Weights of a small transformer language model: 5.08M parameters, LayerNorm before each block.
Each number is 500 + 40 x the weight over its row's rms, rounded and kept within 0 to 999. Layers, rows and columns count from 0. Numbers have three digits each. The size before them is the row's rms in percent of the matrix's.

# layer 9 MLP down (transposed), 512x128, rms 0.107, rows 26-231, columns 32-63
084:431472540506485494591435463480497524499481437564489568505562445527499514495496450454460479434550
107:566454514517502489551516486500510446515533559540472479486477461521461510454466520516472440490525
098:548522562451565514513441562465517541480528434469517494548453488509554522525520500496452501419452
102:464531520484459475581474441455499491488528443507550491456496420458521499415595502551565433507528
090:380527535467475469466572567493506575501485498499553505478503490427506464558499438509523510477539
097:426506490444467465494526528482502533412530572512486533438468466541439547562432441562518496527506
086:554563411484438451469517557494529443476525465528508521511484510505336421490540477476502484529567
090:446503517472474546489532478551450560477542467417488560552430530516511502518557508474486521553410
099:477533473507527514575520499505493486541509467507503513514492446466476463490539429526536477487555
089:546526508399501428504457546490496463505541483474597504499487533486476472474510467470477524502567
091:455515462474479578516510549493510489417533446501420476540401512431491546486566508594491516521530
102:599512426514525468487559524551590460554493502481536554528472528423511442467462487385477470507575
101:523398465537471452445551551513455551518443477455528588521530535528505532509492485469534509573520
072:408512394430529487514452522487427500473485466477540484516447529592454558474517460535465446511514
109:497440534539472457520502532500448540474512555502479512496432385550523435486464530545534444565534
100:469479501496542525463560515458501561535552489540373496469513518440445526449381489505537491572553
104:478535516494510530547515497557467516506468519498518513441508423568500476444495527426525495499544
096:493536483475465494472512468623520508472458463551448519486497521564504456557504448477517502544522
115:580534475515537424511475514540488517465591599528451474549501504531572499488451558524502483449501
108:435501439516540497589495534522483515452534494532441485535479579451506496508561461499513498448536
087:533515543448504500537537524476596501537573462515475449401529501459546514500548558499475538488519
087:508498452490544495475469508463480556471546462473522555545427513467477455460542482512422507505552
094:552530492492481484574499562493560577473513491515518446507428557572535518444549591534456482572475
095:476587465483494545472556517509550529530550502536447442462538576519484509487506530438479581567498
095:550505543486497524500475489532475467533434459427523540532531578611494481445491467529472470490433
110:457453506539452496491484489525449505446499463516540482502475510554522500512534485452486496523540
094:463474466578568459505538456458518517524540456494435506474473443513446560517505512475541519468501
095:497533540483496432505434541560445565435416460505530485440539535513547513459455469407429538472474
095:543520498504448557506461491422487521540549499482460497562521460495496503548490466545532531463481
089:509461549523525502455541520484512470464507551435505557484502447460500554441549476398495547504529
087:510553472493533479511556516482456493408539492494499511490519531555523495455428539550524572523481
109:549492543490423536446464450545566487503486416547465531480570550539480512526496475490480488534656
094:499508490481451531495396494536505511452557537583519531498502489498524495459453502561531459467516
088:425575519495487552528495531540522497485486475565458582526510445443439505545476512435483539539510
096:419516520527497583458533540541470493508550491531542463534481437554567455556468464513489443535461
096:495497566453487531482437493448557476479572506505480543540459444489500495507513553535528478558499
098:529455506478514569484497555519509576484523525478457463498530534392573538453575522496446401444535
099:437493517543483441460416437527517509532474482489569490446482451532504514470578501430527474481520
102:447506543549492512537475527536551484432541486523512579501441522535492539470472467530445536505451
098:479511477507460485541466557500555491515516485518511487475517571509511451529445548521523498575558
102:518452437494522513545446504462576483540524540415546527524450527489619437507495550524493445483473
102:479514483489535491540507506491505465498541604502559482544564459455561516478406478526612416495471
096:492517522492455569512516492455512475511492476538544482494482499521472463519560417550382522509486
102:498450540497505502493494611571473467508517552425495580461515543523521547502508508454486491459499
107:533472536527511483545436534456492421453495451564478525514504564503532583548425446558473546437500
120:418552518562550521513514479495463431502482492504407517542506444498475487469527512469518470560468
078:442575513467448467503523521531470511521630500434461462439512399487446570474505565561528493508526
108:446557484405536474442571484525479520484477571533493510495521546532455527593417468533465531515499
086:542480513409559504434464501536571535424492508537492489524555536525495469522482470481504547512506
085:500532504533504594505469510463474515506559418434485460454540491488447515522533515529499459472505
097:486530536469469485463413485524492507503512435487461454456492504557445462563523470526500518502529
106:448472526522515476492515444496491511459489524554567539576605572428492472478522463450512474468474
100:526524513597459504456502525520451551393451489524506546526485542472439608486477531514482503496464
115:428487537540495493566512496435478443417564592484526490594526600509520579460485513537471457490495
093:472508455554563534512513561485451501475538561478420545568439503509499530507535495468456587496554
095:465563452484485438506459502502492524520552513507488473476426526502516485485518499560445496450518
091:433546480436480409531509600509468499488525490507467486497461479551513496548554411562523498574517
117:529477474468436511444546536423523467546413538454512462546493532520537479460532530437449479509503
118:482475499474466442514443515607555469532569595465535458489559517492475472519567505521513482499549
101:591506576501542556501435558587585466520536494510549521500460538514534475510430432544490546472543
103:523506535493507546467471498461536504473540514487493529453568542558442528489407483515490519460574
101:433518521551470513491416488530459478547525431538514489534519450480528530539464505461435468499475
074:434483485541468506492509470568407480486569509470487602507552537494477472456482471527520462547551
105:542494440502516472479539480589489490513547526444457485499501516525479547479466515423558513582485
088:544458456516535557578457499459572510468602471467512518473468509543507552469512534498547579514556
095:484495505491454525483473480492470536453476494479463440452538459478492490496469507502480548504556
112:427474515495452554581467518455479449502512533444493448413475509534512530503540508510466462540465
109:471541494485542495534515530437522480443539503457446510465519481471521507476570562437477497558519
089:511502554564484470432493516585462584579491478446527535540546517493420499534463561490508559548576
089:527468488428457523550503512469489522542512436478450491488541486515478513539546493537520468527497
098:467525431448502519540563478476504521503510494495464458493444424451452507513497480474530490489555
112:493548477575495542505522530478476462492515502501520473489494506529437583484527377545486529553460
103:452457487549507459485479516472453558555578501562555559480476525515572464508558452468546520476465
106:652524501466488559531497498510551469528563503560484472518495591491569523523521481512491559484513
090:507465486518456450567538503502523482504399457512473572504464569596537489489441528537598537464527
095:569473553470445484413511516520557469489541450437504508505504506533515479500506432497589485495511
088:475479566501609538478586452527482515513478524514508573374520436492543491501519544451435468473555
113:531465522518547553419555504555462529526454502535548397512534518430503521497465493432524551495516
086:506528525531481482503475535504409505571533502467467466438509369584463558509490491485509503550555
102:494509460415558545541465469537515514516494447551517543500496500502449577550517469469547513609512
104:563524475491505505517500442519480498420482516482492526524453513522491526518542454490514502572525
117:484518463505484461535453457487577534547498515476472505491438469493454541517509466450532460519539
094:517529471480448463431502546586500527510531500451562521491427566455452513521483473530478436449548
095:509447437516447486521548499466520520512448518441465455537471531471541404503462480483519548470546
089:494518456528496519497479567574510443459533493518477572522516484638482468525463457499498539519480
098:462599494518490456515512506610466460528553495477538495574397494418558539453540505624490525439534
089:566499539461575567510556432459462459505473468470473467446514514468443539521542493520535560454475
109:482525413469449465461431503598526464517555448454505528514575576497488545527535561497502481551514
093:506594487497555488486506481563552444504472516515508483484555491492522429503471473509531492514480
108:472470463504566599541519478425484516510543537433497464484415403526484433480486517566508511541535
089:464510559435482423423528564494489584444560550558517512517459449517551488543463517516497497575454
106:453527570516511489520475481508513495499481544485475522527503515477487490499492470537577413386477
104:522503471519532568530481537464511536470496467465536426439486537497554539468483497534518496540460
093:565516517529466531450403452501435529500516486509490494476406520582505494486519503540522519460508
086:492418441584480475396475541551547447480551532581456448488435462454447513514451564549471461464512
108:503443433534532495409471445588516539535464509519498462537521552495566514469547454447495473516521
087:488479463495491510498444469473472486516461488558485481564472439473498488527466479519459500512512
093:488578555482535527570475490483544408465541484467485545456477489512571477490549448469460498551491
110:566487550483561461484537469589481445552534499531557475463508519477505463508518494478546502527442
090:480420548524461496467560465521511506491471463601458535468509515515431508523433553552479432540501
086:447513563514490513482498493518453554540501531536464514531542529486516431458509513478477554457570
102:508527525394487510479467565535494488535499479531488467467472451558510490510511499551462513490573
092:500534559519447517423508496510466504419485495537445467507560454504483518548378523491459494512481
084:481460528505535532449509556530539473449489497483495452432465427480503538468542513555585490456535
091:482547475443499474454496546559476460538546519542544535555494431512487492506460482527445530499537
090:489524532549495482558437429549575481507481453591546508480467519495488556455597562532499489482517
094:488537406521492575538514528533435504554444452490502476466464498498494574462492436456465546465476
089:485542573476465467585459465520401502498466531533497442508471505462507527541547470497526493536505
092:489554485534512532511565487565498540528552515527499476506509472465498402488408428463467492505491
101:491510498545468436496465546453458496521384497482509536445467442541395554481491483527500484515536
106:564507526471483467500462391465482436531557447467500460534480475465475534520557497538506508532451
088:573440383512489505487478442562504516518506539528505568545501523499487462476509506518509477535490
102:557508502495518455474451543486500582479527495439468490511455556544420449533425478471497581480551
093:531524560438500507450510495483488515508513540547574568474454430462459484491517468508598479479532
097:539483516497571571462422485482497513515443564543524487462540503455482499479501456450535503465497
098:529446523538532508439386496466479541508484437489476491450472477588491519515439504503511521500474
095:536462450519507498494530562490555510505468529517489519510536510485540502483420448541563426535510
111:542433555556454525438481467543449537467516509466411506584515531489426525477520613464463517504475
090:482489509495488503503567410557459509490486515517487529508485561480457539474501473491529523527559
082:533639581496522442469539466603476502500495446485495448444461521526509532465462503513539497479563
095:473479535600507475493516491519496506449463474558485463485481482487432541581403547467531501481555
094:471555534481576560468454509485421547448528477488485515518501462458516478428471483543513506456543
096:525461544455509462500554478536556532468561470519498506540559480484465576532516458520547535547537
110:512503507598486496541465558416445464462534477467541517445445522532543479488481444430516504486406
096:480510441438527419457520470563372498486527494495495535448505497513518458403459496532534488559496
093:526595489544527535435519476488580584435503522492559502585480485452496441550456530538538496472461
093:480472509501549570503426487472479476547581482485463519459458466543499570504458474487468495549411
104:523515497527511553493444439463576500531566530470467433482513581473526526436558494457539515497416
109:444568455544498504456531490434494560490491479505483496490565547532486513544494516484445530455572
103:482503538507469565579443491464497424452490522494500440508475565536488444468560517420429512538516
081:480516557579504581466543498531466522422414476475505487534592549450468481475506481546455553451458
106:490519441453506507518495510566503505565503470540506503469545604522516486598536489490496537531511
096:507499523497433486523540519560483556496504467491465486582470557462480515487433530499475565527432
103:532520417483513495521469560468539510520501508536539419441480532533532493507487431468527455552543
090:524507526529515533461451565424436511514461423493487558535458506564460461524453562454537442489586
104:477458467573538568516493523480508449461527494490485443536525527479505518462502528452433479416527
089:501521514431514470500544545533575529515499468497537479590487516526535502547461472488467510460537
110:434456511471446519496468561510484565469498488546461498457459428547509469545514417454469448513513
108:505508534533545499546468533520533470522489516481509488497543558438474452534483546569404501467466
081:561540570558506544437509446542530482471572494511565492448489542496503546514452519453487423532491
086:465549451507512569480521458483454529455516514486544504455510527497501485503530515538448508548498
095:525532469461501496569580459424551494516441574474531490501459561483540435509509476522525504528482
106:552524455526531502485503515543528568507503527527540482494416571506523467507514458491492521531503
098:468503533573450492565404474479462442484526420417476497468553465517552512462500572492540522453446
097:539477525551522488553479495500472489419514530385498511552494554511521534511521481454516474491508
103:593506482460501538483527578449498537447465474543435442467545562497546537478427461522518545561464
095:526483490433522546558521537467415590456527484509465485486457520456543477548484458515494604499492
091:496490507526450477518493431510459558516420461531559497518545531514433509540526501474525478527456
094:546525537518486494444506515573486521542473499493524463456548476471483415473527419450538502566544
114:511498502535579497432441423487431488452565484504431452492521464474478512490501475534486571531515
101:404540431475467458530513440554494514524527451535499532493592470471477494499497492498470509539461
092:378556456457497437501514549476472543501532486463529543532452457461474513584496467480450523577487
102:446461494470565548556557449505524511536491526532432505491504400488538521482574564469485542463529
118:598520465479448523525455476549489491473500484498425515546480539532531512476510560543446516563411
123:465491495518453569546530496499418490484541503487448500478486492438514489560564539521462466515494
115:459527557523474507597440559532502477498499504460445440534475474506535553464544540482489464478465
102:425551481493499489459517589519466600556445534470533487476530583508503489533495591539496469569543
104:514568547526495494473485504518572486492529510466502492488453513516563527522533513470548511483548
095:571444573469560486493607515532402495450523548498512523467526482472528450502469509452500455490483
101:563491497504516430473512509494548575493497507487488576515420536463570510522475460540524536554530
081:493561485501476513513451527554534546459430521475578533522476504612531500511454540532540483551522
095:471491476508557452498499490544438552551461506532511520487538451511567467521477462519563479497473
110:476531529567543456513499455456471587531460491506481518564542530432481547467520547521461479437481
103:572565480524521536483498501567503475523460494542534488508503547528459428550501493446497555465405
103:514472467473530467512478470507553445516446564532590569492489387583530511555513500500562513572538
084:529523533504561505518500530482483488464546515602464508471500466538514515538505541511476487428564
084:522460502491624420495472516441435544502461477503494545535452417474450537499460557464421517483520
096:544525517540483434508495479525530458505464482595553500482528482449461427630516489598462472493540
114:579452490550430498430484491464553456518471519500426450561491590497481537427546481479523490495436
091:524424526551472484509433461572510555525493510475456410584544514483512458462431484506481521445523
093:407496471525517529526574516487472558472483536537505562541548537491388507463477485549466474500506
105:453464548489498482564476438483501493433441492487522465486469532509470568439611547434509420484509
109:481525527510497461433493497466576513521441430488529534515495543489439535573516589522504540505543
090:470491454506512452610505452529480493479478477542519544526591401497482499506430406541528421556491
102:595526546537476501472428518509520508481515500530535503522474465501528499558556503558503462566441
108:507503508517404496528532540505497507446586575494481505472527571472485578515462574507496516469584
098:556429466532476486464500488573447502440492590458497448448466565558508489493538474426525480454528
081:524536486502485503500603525523489543451566588491467482449428438496498460452506509512461564450528
104:495487519505577513477488498405544502501497529510561540526518559412481542478521544494530483432484
099:485470568512508469477479540447477489450514585503476453439482455537567501504527575526565466440503
099:445474532467452520547570500432421491463510538528559499481440508465497508529497466567579566470550
102:464544484492534579486455434487482496521418452490572555494501518483451458526493457469518520639469
106:517525555479513491484474509479562503496558509483558474488481505616557494480489443476498519489502
084:420534544482499550462474498587551517474489513474508515511528406521533472512486518555490530527465
098:556490501531560478455496538430552488449504521552521561505500577577508512418483561478551452580545
095:458439458476595523489504499468527451504495520524503505506483425545516485631457474402508511521509
094:486488603500484519509566436419477527471502524515444530535574534484452508503481498454486495488536
107:558479421457517474468519548509548525468478441476484536560479567454481457548517458437526495490447
104:495505431495514455540464548501507496491556523475508484504456507480497486430583457468459483447465
084:480543486502500471549458527500431511578453461467551486427527391495538481569556472523576590533449
097:477474531549478522452490463505562494507537520507403505460518415528465468516506503503581436597507
102:542505489537504453476468497473546562500479451601463457533496590621574485569506543515457493557521
109:439438497525492517527533476504503454490487483575529494453513463469448500395631448480429484430525
094:483515530497601529500535501419572493496577467525549472526467550515518532572479562513507551519514
089:463459525562509559525492519489499464521534503456471443492497507527477479555480535472425406501519
101:466485486511556531534518503474438480502490499491496445481611481453482469455498457448410514488478
104:526460552597512457438461497526549564479489481433380551555551538468543483512513474529541507480507
117:500457532514452519559528534513413422474515469401478481442484520512564556508537556521450515487447
109:435547395492562527506540485546498432497477470483451466515454450524559537567455447531500519449508
102:536452437465490428499439471480556525450419447509529543555552588569518461486506532425494527427530
085:549462480459504547521467543372534554480466516441508492441436574520475540493537451472491500505509
101:503415491489479488516516483476490537450476455490520508506441524579456549484513475507526436450544
099:495452428561490476566474493528522491497461496473508498501528479521472577505529512454508426500454
092:564496469407514476537561506449488436463619465508507504487511439462470488495510470560469494465560
096:509495522479508533518475534476532526595426449539484511535432491512529520510542488407471500517487
113:419571519415524541460508514536548430549609467452480465464583505444518503522464525528432485507531
# layer 9 MLP up, 512x128, rms 0.128, rows 27-231, columns 32-63
106:455506467510474414507471518536518518582446492464520486413632508465523469522512510506588491557535
099:508536492485472517568544405570504457480517576533498480567516490458466503422460479500543489535526
101:503506519554486528459524480545472472484440544504502550549493559503550492450540553568522494465484
098:536548517443429495474541426520535514500502553496492569502456571471497572543461458449576501548420
098:478624512534511509532538480483481432495495478427515515540520542421507494496523517492521491510440
096:442431468468543505514507468528513454480491494530493545550534521518529486447472512556519559530442
100:527495529483494542421491479506512468566441450475496519451570514416483493396506530580454488504520
099:517542523557514465485471488432576498546523525464491517465561520494453489469488484467499495446460
097:456540507512467513540534431577530536526499567502548467462460499509483495452560484568574513497465
093:491501531489464490484501541483494514531479541503439540493596548571480483489528528433560482492450
103:458482535545500572468523472458493514547467513593503430492574529499490507515522580565495548510538
099:424527555478487536530431457446507472499550453513503481608513503562457530506495474480556484497451
091:616454470542519518481397533467537459484447518449432516449542531510458521470506534432518485526446
105:521445553490541532567562456462502480443455588452509486473482527507464509560526514473515434537491
106:502579508468520469550448480407600446455482453520499417482515509469486548490463539546553539543484
102:558539556494469483524554481557558471454568487437472437482470519451428557468498521448518525464480
098:465439430590515554608511507471555492522510530482558488549533541449462534455475538543450525485506
106:531494511560581441536458417510576505441518503480481514540567530496505501531468495494532433430438
104:570527456529508432463451535503592504553462576523535555520518519485469437463549442551499478502492
095:543570475564452494507451450540518465489484452541510556553512545456491540473471483529507496447514
086:552462577501454488475532511547528434491532479529471511452527536531536541469486475450520500449480
100:468448520491486539565517532531510496544470581493520462535498615474508531452496579562530457449506
095:483493522438496503533494424469468503529413484500457442506581507486465522500487559509542594477459
103:501464454479517455472479530498557476552481486470507505576490551514500495533574493535544460439469
105:534531483495489541498498436553537506538469524519491444508526530515502555551474574536453412526522
084:459536555434443477498485457530487482494453522541525515487521525478509473513460496567495485487491
100:530464480532417416527480479419513510527426500441468492482604534473476474519508520504479477527431
093:560520482497408550510556490512507444506483509560509544497457535471492503487514427534484483501466
090:478523520559540478544441544446523510599445517521453464465539563511551492542417530578577547498435
097:577493466532509467462500485496477471501537502563505420570545519479451552425477460528513546517512
104:523500566479484538551509501455583490511503455474522454495480530449501550467474440542576471509467
101:545495510459516504588518479582546392495425480479555470548560510486488551532517537538497495560488
091:565454461505519462499506495456576482572523521417558458432466501518474517483578488544482538466486
098:515494491471391485501514524515485451547525473545461508448481499513540524551497464457520481506470
099:534534497453495495581487522536505535507446566483501492507510490459536469439512543502549468451497
097:533495522548541585517498487491512549544495522409493483517590556462521486505458513503442423496496
101:448545507459514516474417480536582495578534491501437526533504509494481571447536572500532427500437
101:512550458498482442548501502485526527487501538540437505548478543526491508550515497516507442547455
099:524529455513432494509469364466543512450504525528464457538499519438494583450486580538522468498518
098:477509478507521507568477490518474430484513449486491418455443514492475556558464458471558538527489
096:536527423542541486505515500403518456535516595520505435558512570503522504463487529526528556434453
098:453446503501498516481518515550500497527538568484515479504516529500466581497443513513497447470464
099:501513564514528493530517532484474445521489504505458474548454529546454441491515494491523493529525
106:503492488497537524566525526432497464478472481465566456511518542494534581433542532559581409518481
108:504601473480441491581560497563520499543437485524521473507509593451536431467508464517520519478477
085:491433410513515548569424429434554501550456511445528469531516517466479483500510512535535496486496
101:532481484477443490522516481515483419548435508536497493484520566494506466474467505498523516431514
094:563521518548463545479513450475484466498492516452534504528462512505544491495464513498469521471531
095:508516502542412491479527455425577420528454505590506504486515529541523415534491457512459454511499
105:560462518532426499592421501541556512548488588475533471474520509516485484549424491504541471479470
104:554460468558486522550485549488542454490490494499495405488509539492530427507502544549553551458461
103:513464492532493517461499471492492494486493567453511401523501523488533492514519544573507551474413
114:480477551556422520635439493468566426550432573550517522550512535482497565489465511476501530462398
095:537546531511484562508548484495530495574532509453506485474561519507525504439409492562484441470447
100:547500484479451479496523470493516508516488504491525432459483532394571448544506522532486413458483
102:556554454522501416537481511480464492475468504473552453488453551468491474462469559506509456510467
104:490430534541468487481454495427479466511445517488482486481570593502540410478521486569502530498419
107:474509564459533502520564523549481473546496536460442533454503581545508504478494498493516476420446
101:524464509557523542448554416517552404466517561555580479549490508548501488492481474539497476468495
107:492509499464484492490484438495512487546437467495525553502499504484533471420531447455495510457393
100:466572524475513523501554516499500529559450517466519531523563557486466474545520565543457484508541
087:547481534562506441496528544414536471524504549520491464503504517533459491498457473529510465503508
102:479581478566477576495500435537480448462522539476512497464495537443475476519506571560455443481489
093:539502487529492510545499486571514467513475525509485523433506484450584506439550435536509496527451
101:538492511514418500533537472493549463513436491453487485567441506566532513486443561491521539404471
111:466483476511504425463436509494604429468527516499466547505566575485461435517546463489539551476458
109:463443482502447550578441503497508503522429526515442461487488523581526556501465477587557484509520
096:465415503541384469528455550430509446537448536493504494451607521538557429513527518536572518431440
099:521476469480498524529508489430481516485528524514463505530552510479499485509518531553477498546482
102:487512547477483519494523498541514516549458477469528540467571557535523443449484537491451517500504
106:549491523485498510501454475485516399538436517513453529468508499471443586479513524495515480531448
104:580535506530462459537481529494556500453427503527487458529454563516515583592498509470475498469489
108:443473493467484563533582487482520434483528549484494543497540544480458503386475550498469537465469
092:498484498435437543540563428466498576534492548513530391487531507427523524498543543471497471518501
104:507483535463517527588512491505515471516488470511441392482490524524509523479473491512530542512464
091:514523506492511452572447431480474471530488508557455530474575564482541489551461435508561458614441
104:535556547505397514477498463511552526489429598491491518514464497489462502504473509538521535440509
089:494492434486452498524534529458557521506458496532462465513464549477563415516531530479521507406504
101:467532507564493519483548464417505533487474506416453428449478490465507498514519632569464510455454
099:502472572488480544539466400478512499461580513489496477530552507544539489492478603511463532424425
104:483459511484542452536441412519552511486466504495427507537519542487508517405534581449561446541471
097:518536416511440485498461511467568412502490507483541502487497492450469539506453515461533540407448
098:537526509607459455484518473433601463507537542512468490542514547498554469485499506549483551463474
094:478490466472531475579514537486497494597503480476490443553514518442473521458555480538546442499513
101:538499558483530530520496462482541477621443462576516505511486528500512575476571481517534516521442
097:457518456529520458491421468506486500445491492473477517554469535458472508511562529534560527478513
104:554498495525527495486506460513558461481484573525531537532485539481499491515480554545455508476523
098:496428488445543471543579489511483465546556491423519470608511502483487538440473505534537503497521
106:555494529526471461462515483487527531536481496476424537534497564582517434434453519478541544447484
099:494517490517525454609532496534535463558477470519454484505557546545487517451465520561529548437403
105:543485503550473458514536498481505497511475519519469475542508554490496506523555503485512494526458
105:477570473453488503562490412484541500565521513514401517544560519498512483468476532488508475476467
095:486527526523490507517497397522550532587464476570510508458449534513501454515541474517516522517495
095:487443478482461519468468442504492505580514479516489551490504564494504521545475544528505523441469
104:539479524452489516535509491515477507505442500478503479469526525455545523440468480533514541503457
088:628493505510511577508502506484554432523489478472546544468491541452477471531479469467407514472483
102:521453434485493437518475494476541476521475594571459496474529484502435519482490553462546533501439
105:537509507516487527549490509582535453543429487458518454488498509492488502462525543440563433543459
093:532467499557460487477433500478509452525485580474503498472542527524481570492561565481519560501480
094:501500487511468510521556430525544424469494523472468500580529518519467526487568460453516469454412
104:479470481482511519492516472510484471499503461523464503504477558436489508430524561498484506468519
096:565477503477497550515442474531515424487469493491533456591551506526508459490557464458493497542481
085:516570514476410475549536445463532480480510513480509521594491512541502512464527452458517570545456
094:547499528560486487488498430429512473578463485496538530483534516437531462519584524521481429540476
099:575392493458517540545600489558519476546507521500488456481486524550479542465538461480506492474442
090:547524507536567482424575439466592439517522545471518465488588526461459488462473488470468549479483
098:553445510552483424505492432473574447571546485588469477511462533512497583479544494528500518503489
094:439432485537539410546445534444496440499468494453415516493550577527521601495561489573500454479474
102:557423538500445466532529440437497500480411551438558507482503598505538518498485508547482500506498
105:469527510572490468477515495505502498567546458448485496486515482459475472526581557469489426510419
092:505549475492500470574476489457541457533482496537523484566437512462472453535510484446558469502463
100:545482458547442526548492447486480435531413564493473487432478499528479511435471526494520414559441
095:527428413460530544552492447529556462462511518479418447498508478548549495516502523488437506520471
096:492469470505497479528449517424588511520490546432483451547549526487515543535552518493461418532439
104:484425514495524519538500450457520492515482496569462423471469538509508520463479513501461522497430
096:464522498451417543548483481528441462544530512442528474529532514451555434566525444517481445482498
108:498485474469542482541535529523478422502463531464473495468578536496537535527505533544549445484506
092:422551397527489492563426453412557451544453453555421466497510531503464577495561454524480515495489
088:518416546476514478534559478385561498554556469453509474512490550412455547519474582553456584473448
095:473489506480519567514546461478479510484501553484512488500542506552479497506465567563422516512495
102:553561467485459459534548516465509442489503482471423474527502477474514520505449496487527552409445
098:487526475571455464466484504506511406535517492396513486457441500506492413407507478510507482463454
108:516427488532457517547513430484558480446431512532513456489495536513518468526474475503484512452439
099:488494489488527508545475486521552435520489565480428539527535540496434508572478463510493459520416
098:423442467570488471512531567498541491521525514436491520517565489500525531510594500480473445461448
097:501531534523444532446487486521564451527485573505523499587497507526524475422517536478509537502477
102:467485522476477494510464496498525491496539480440444478564526527505492565444524521464513540476495
102:595532550600521512547464501509559476475467527438497473532500566492519484496507482548469570451523
103:569469469480511437503453503495499458487486540481501560499511507440510537548539456490429422472487
095:480467514451469474508474483519581518611546476450439422466471464499576507574476491476513463503427
105:531460507504447470472577535535549394526483539544551481530507531572446451448501444454494490526468
091:483511476504557517486515515423512504506478512511526501452579531489493444463541502550477542452532
101:453464553451485451551525489528463418500565516424489484487546487468544466588469523520472467431440
093:499524480512485512590571527469508495529465556464528424484520496472581528508500491531572498546442
097:568536477521525529462509453572600476571433554533514515505449538531490514447530506481468474500494
101:479512540595441570484440491475522480490427548534503422468523504436604536512518482493530488503527
113:518522451500560465534522471489505480503481482457482513480513572504447566516508478567544489466502
102:508450513500486487549509435487550490496503549457525495456531506412560445484502525546468540433349
092:532490444554481417566592497470505476497481460515531452599529516464497441472551510489446491459456
086:549469542587506508534479536469468456479418479511499478529571511457529550490587557479556524517412
100:538479501485543485508433502567513494552496552450491522551568524547511429489556505542452535492482
098:499483472563531521482544496457486459540499569479460506543574512503595398540441458515480462505498
097:507475462506498491496481469512541472526462498551436545491568501492567498546539479480426512483459
098:533478466553525461483468448507546509474504486529550482499468578514426480533548478522534472498454
101:501418522463482488460460452473494499496452519546476494553543538542542549483561464468527517568489
098:486597491515537498479508495492533485483501583565509521567498544448487532470481509494533445496505
098:445406481532424480530487488436501500508533522516502548518543538514492542420554440537502524484513
100:503509489561454432536484493410573486488550520526497532518445501485498482502469478421457511444412
108:469485548489499480469526485540496418498501520482562499540459557540463511532619505500491453581489
098:492488578590509508464468528488483406526478502444502503494436534506536521505537505498460471452470
096:488540507477507424504566521494492463513385481548503486487450555460578510455470557508543521577467
101:446574492458431503485466483451530495513477534465474490463474531479485499451448508483476557471497
108:547488478485547507558534458525505452471505541504476519573495566515451487480508541522496507469395
113:529510529518491473542505500481524425555473499422478524470534527496487465481414544580494476524465
108:462445568513458541532481458507522496480519495456478467501482527434448489433504583585532602463440
099:532512495531456495467491501504524533566462575446589504495495543398461448516471542471505505461446
103:468550431484529519574481495457554523582493482520503478545491482478523524455567493542545511433534
097:511451517456509446554528514492495470546548509425507479484429486496395504498540513458548477488405
100:477455580470487457492473527474541463522452489461553501494559623463527514538477439504468550560490
091:503464466517500511496528458425510492503515537511464470505470530469505544500512484538473555514500
100:548506385511543537534456482418513506506481547510455398524551501477492529505563470452489499479483
112:511550492472497516550551481478569502554503467498513481506573531547545459428490516479490439515485
100:543554495523500491496498495511541471527478551546452488493488561480533499451556499474513490474430
101:472499542547505487553475511529476497509491524516508464477486518498486496538505576504487503502503
093:458462444474498523537546459450524514546532504438577534556537579545506425470490470484547476467473
098:491534466542490473501554464545547413521541428486480511542541563523551470538467497521475537496505
099:461540512545515518489398487455538536551516515493485529545502490461523432502477550537472491556454
096:487416509537489461467471508499527470533477530499443437543470566502452510512485478479445497504481
099:451549487506488462522554534488537432502523515536498518448555536475507564531559470443458457507456
092:517554494486459525529505451475464490545466449509416446535474503443514521508521542508480498528480
103:528491453491465461533527455530489495461487531528465521536452562559523437543442495484525505490478
105:536560453499453471478512439473581493593474491560479486462506495477492480510474575524559527452468
089:482520459463431572432506485500504469534534487489470502497464500458514450531518550487433435511554
103:438472390501476548524564520467534503525503510535475514483510530513550485510441517513520550497551
106:453466515595487512551485561494498439540491610457568498513494568487493464454444519546565546420450
106:523535509473490542520557486470534467560517515405446459589523550513490458472562551531425479404470
090:513498486532511413452469462496503507538448465526546539502519525570477577531514532499503378552486
107:520530496528500473529476475471559486521511502504567504467472513540503539505472518492545474471476
109:464558538492555511605495477468490507534519562531564521459504514406511550447548484503529523480522
099:549457462472516556464474525527547457495416646477487490523554529599560484495470506488539510481451
100:536435538486488523545480479506486478489501565500518522572456506500536441550486535555537514513485
094:466492485496513471539566508456567437576519520462486493517499539537420484554466516521479517509443
096:457501450527498435498471477458516480528502500510485523551446494392455516445562455516445479484502
099:488470432524486528503353424481577482515490502505501534582524544587481490493496523507502494484475
098:542552513545437425470546551508498418490500520437454503488506502524563491505490555540420536500535
099:500541436556507565566486490496575511495472492453458460537535504541601475542493536457517448499440
104:490489586395533511493560510506518429518467488519444536503555525526556449489567483463433531505498
106:509483522514478439523500493433560475466403492486462446491548513448514516520534525529500524517496
090:544471493488480571480528518438540418507458517537512495505523528511439453464553539450514440510510
103:462520470525480467457418474484617484564439478484549463456540603546452510463544521521532469487532
102:513462501480455563539452491468595423557489521547543439572525581482511468480527454558466495483490
102:490561475502495463516503460487479541519493477532475410468504474424522516540525492433537452504480
096:529459425527449456478514440509519534503504443460452515485515507470511519545504451527567508489417
093:458448436589440494554429520431556481543484534518448495550426527483501503501502520517512495548507
104:531485561521534546485489499495485457507593566549537487468493507401467483513527514525545515521505
101:496456558521525464488436490498520471495458539469507508502487495581505509524439554485481500480510
106:504480399515530538490552539493496479522517519474472448474443550468478486507500496548511481537396
109:495495559561444479517487456500491457590476513468486511495542478478500485490490523437534506456459
107:500505452487519544572540475539591491498520564491456459503597522486470529495488513461454465448501
095:474471571513560536458504571537528529555453541502530456463493568547461388493567519530521487485516
097:499530537558543421490510481543601520496463529501507509549456591541510515458464549514525451477488
101:532495477509477438525416484481589452516511542472502507526467518516478503475577529500501478488470
097:477550488552456458523452483504491462546452503426453482462480519522558540534502500457566470531513
095:540527408521506460533492533464453525455445526451533453488508511501570445486535482574520448487510
110:485505484531508537470445454484548430575503519516416532484472507510426507410532516453487578522471